{
  "positions": "learned",
  "init_std_down": 0.00835,
  "lr_head": 0.00984,
  "schedule": "wsd",
  "batch_tokens": 32768,
  "doc_mask": true
}
Each number is 128 + 24 x the weight over its row's rms, rounded and kept within 0 to 255. Layers, rows and columns count from 0. Numbers have three digits each. The size before them is the row's rms in percent of the matrix's.

# up: layer 4 MLP up, 512x128, rms 0.378, rows 467-477, columns 0-127
# down: layer 4 MLP down (transposed), 512x128, rms 0.175, rows 467-476, columns 0-127
up467 096:150135149193126095077120165076126111133109155113141129145124126154126151146146118134140138159145147151162078138126108137135108138105115131128128156146109121072149108110109148130097119185138134167104151107096137172123075079117130124121132111144097130133068143120166109114132199109126126126133132141124105101124130154104109141126124155106137128172091125132151163147083116112111152131134
down467 081:154156140138135138165163094103079120131113089170110122110177111134085123123103102130150130140128141149077139087099142118134150179105096139078189136173134137115171140117158118136113166114123108170149125112150093127089107138114098128134114121151143103128131140110118156162108098130145118127147114139137153100116115068129136104142116072123120134129142098121153107171129129120149137136161
up468 095:138131058136144137116113105115122132098152119135115099093112138120157162153109188131165117117116140117140142101119104138124139145136148085095131139136121139184135164136092171109129136103114141127115125211080115106162146147152102117121087138087132104122170118115142107111147114109107138090132121128099133154133153118184124136074089136156109146141148146113147137131148121154131161145112
down468 092:124113172139156124117133131169105112136117097121159145113167129151123104087134104114115164137162166097112097164122168122124130114145140164108164143145137113104110111130144103126153092131135137125122141110169106163107134138111170130105129117134126126144098128144134142078087121115156173112133131125102153102079143124062126152135140155159147181121113112130088092149154115128115089154063
up469 100:135161115103132145092140120151162079096116146111148113123124107127145169144114139175126161133122173121123118133111153105107128148134136117115106162139140150133116120146118144128099130176122139129136086138147146120124132112083121083112141120080157085130092141131141104142130101153136116127127163172142149136074098108126158167113129087133158140123169140096130159125163111047085090120112
down469 091:114139120174088106142124111172112091135091118115156161138082093144100130103154150162136157153108114103130124137174140124123155136116085130109123125108120101105102105144153138116188122104116141086168155078142137121156133118173149140124154131145138076154139102111121138163135116128090089150117127163106151145146148082159149081124096127127137133126153089124162134162110140111124124146123
up470 092:132160108131104113108100068113137116088178098146214138126156167144147138140126169152116108072132081122111123152092132152099143152135125136152139142134090126116142109168172115124090127164136095145149115091151136109108119145135111151114141096131117118120148141136121122097097171098126110147104128148108123111150163125132126121121132121169156144099180126086134106149125138096131124109136
down470 108:155116127127080143132127168155126154126118145112113184129080068138110157106166134147122141115083124064112112134181106117136136155124137133128102113132160128118151137109114102158179137136090111090162117139124136139151142118166193095158115138106104138128082131120102140110114116095161150095127135082119130167145145136106117131123141126137140141112104161125081118126094119151147142145127
up471 103:125116093137155128148117121100161166089093099172076106149116178112151132162116113161125139127121089131138130127125142143143131140094109116102156106152142090094116131085098150078082125151130076148122139145131177107148118133117120130093111100152098148108121107144143170163128133143112107174163096154150151092083136125121133140147144127137122123131113119127141185150121115134167152128097
down471 102:173087137116107109127108142095144138118155168119122135094145158092146137146123112127123134133124106118179136109120149155146118131127179119125114160127079117143143109108109085121111101134126163142088108125104129111086150114130158117139130150082143170135188125131124080159131116134088141119128135100128185143129125159150096117118173080113131171164149138132106094128152118142085164097138
up472 103:173098117136102121162109124150140130099104113148089097088138142121135105098126096115107108153133127156111147125158122083152129146160058096110107088125127119130110114147162169108156158137139188079102188152133155155132136113133105157126183093165112108127137179129119127131099122139090152144128142132132175096127120131119130103133123102125129116101155160139124131150147109153136140111120
down472 101:121171131148121142171122115130151132082112127122119141153164090072136138071118128108121122079111096112142077131124141125121132206114111110153125089134143144117106122126096123149088120138161169121154105131136113105127117115090108110164189161147122093116133120141104126124080124099122157140159153160115138123142114122137137129132146113157124098127172150124128139120147168160174099144116
up473 103:162087115125089142133136113133131167125140143167153142117141126149124120130118166099068127145127142134156123132188115139135132155089094132148133127136133103133125122112155129103133091100144134118129133143112112124130159150141160162105131099074165116106119101144092088123086101133108142111112128144148146078172144137127152118151113147154137158096122157094132129121055186123124128067131
down473 097:139068154154142120116139118123115178128116159121116152103118119156133123121128169058136130161167128070164127147126151161124155115137136107142110140093105078103155114091127174105113152108137148114090133088121119136094116135122140129133126159121122178085122119123094120149161093131116104100135182118078115153150165141122122121147131112110183103136116157129125097130138135128120114154130
up474 102:097139131125125123151107134113118135162096142157113094142118131096150117110122144135142102129141129122117138146125187122112102162118112117111117073148096117091137072133116095132135152157148157104118126120142093086133092176163135157094138135202099139108148115120112159108117153123127147116111119163095103164110122151133102121177127128153095171115161117141156181170141123104142155129100
down474 096:078140093128120128151160099097076112154111137112082111154109144124087129097103117169133171103163131109146151137160172131136099188131122104103111127136123167113176103188076132153154176152141121123115114138147135094155125117104111088104157104152128105085141134097109106129129144131141133123136136121140090132140136110125128131146136190139133134159117144128122140129154110133108158123105
up475 087:176143095134151128095115090112123125122098144140164132191122155100088155124116145141099087137122158155142103144146119111109111075108161093106150093120126158116170131124156157085109157168152147124154167138112121113101131138137138134138141108109102090103154125126116176087133111112128108153118149112114144104130110126136126128183112129155133108148088093140171157136076120111122154130114
down475 080:135096138135135128151112179104157082130128164108115094149098105121049150146131139121145095148143146140172114144126132139110083104122114115118121148124117112151150126140144166144126068096112118099122128105168131151148141144156123120136139108143130126101093142094127094149097152121145118095135154088142148111125206094110134145119128123129180114118145132140166121155109119167182116114131
up476 099:100127129106189166134101125167149139182119119143126151124104122126110154176147142145150138152165131137124157123140122117119053109140131128111135122110162092121140118144082138120087135137140133104103114112117113104162130136111149149115148095070128077124126123144123104145176098121125157135101131159129160162084098131132103131107111125085136126142097145086131144111177169125110136165107
down476 092:126143123145106147138100070135136156136112142091126144156115101088167123171090106130111126121142134106160107104113154166128196141134179165151109100124128140121136097140168095121127109086111124115146160101173136119108150111140150139142106106154146184134105163091117140125115156148128133167100137084112119161108166134095088101125143111145106128140115102121103110156113157104106131146131
up477 106:156120119120145122136144115104150097050142134126157159123133107097136133144064136091101134120153150129144140139145108135096120135138081125130146136151139135086159113138104117168130119181120109125119207105123143135150105129146128123147117128136084123129136151134142141113068163136181119122118119118129126119132137083112184117098141106130127153156121121083141129109081140130169103167130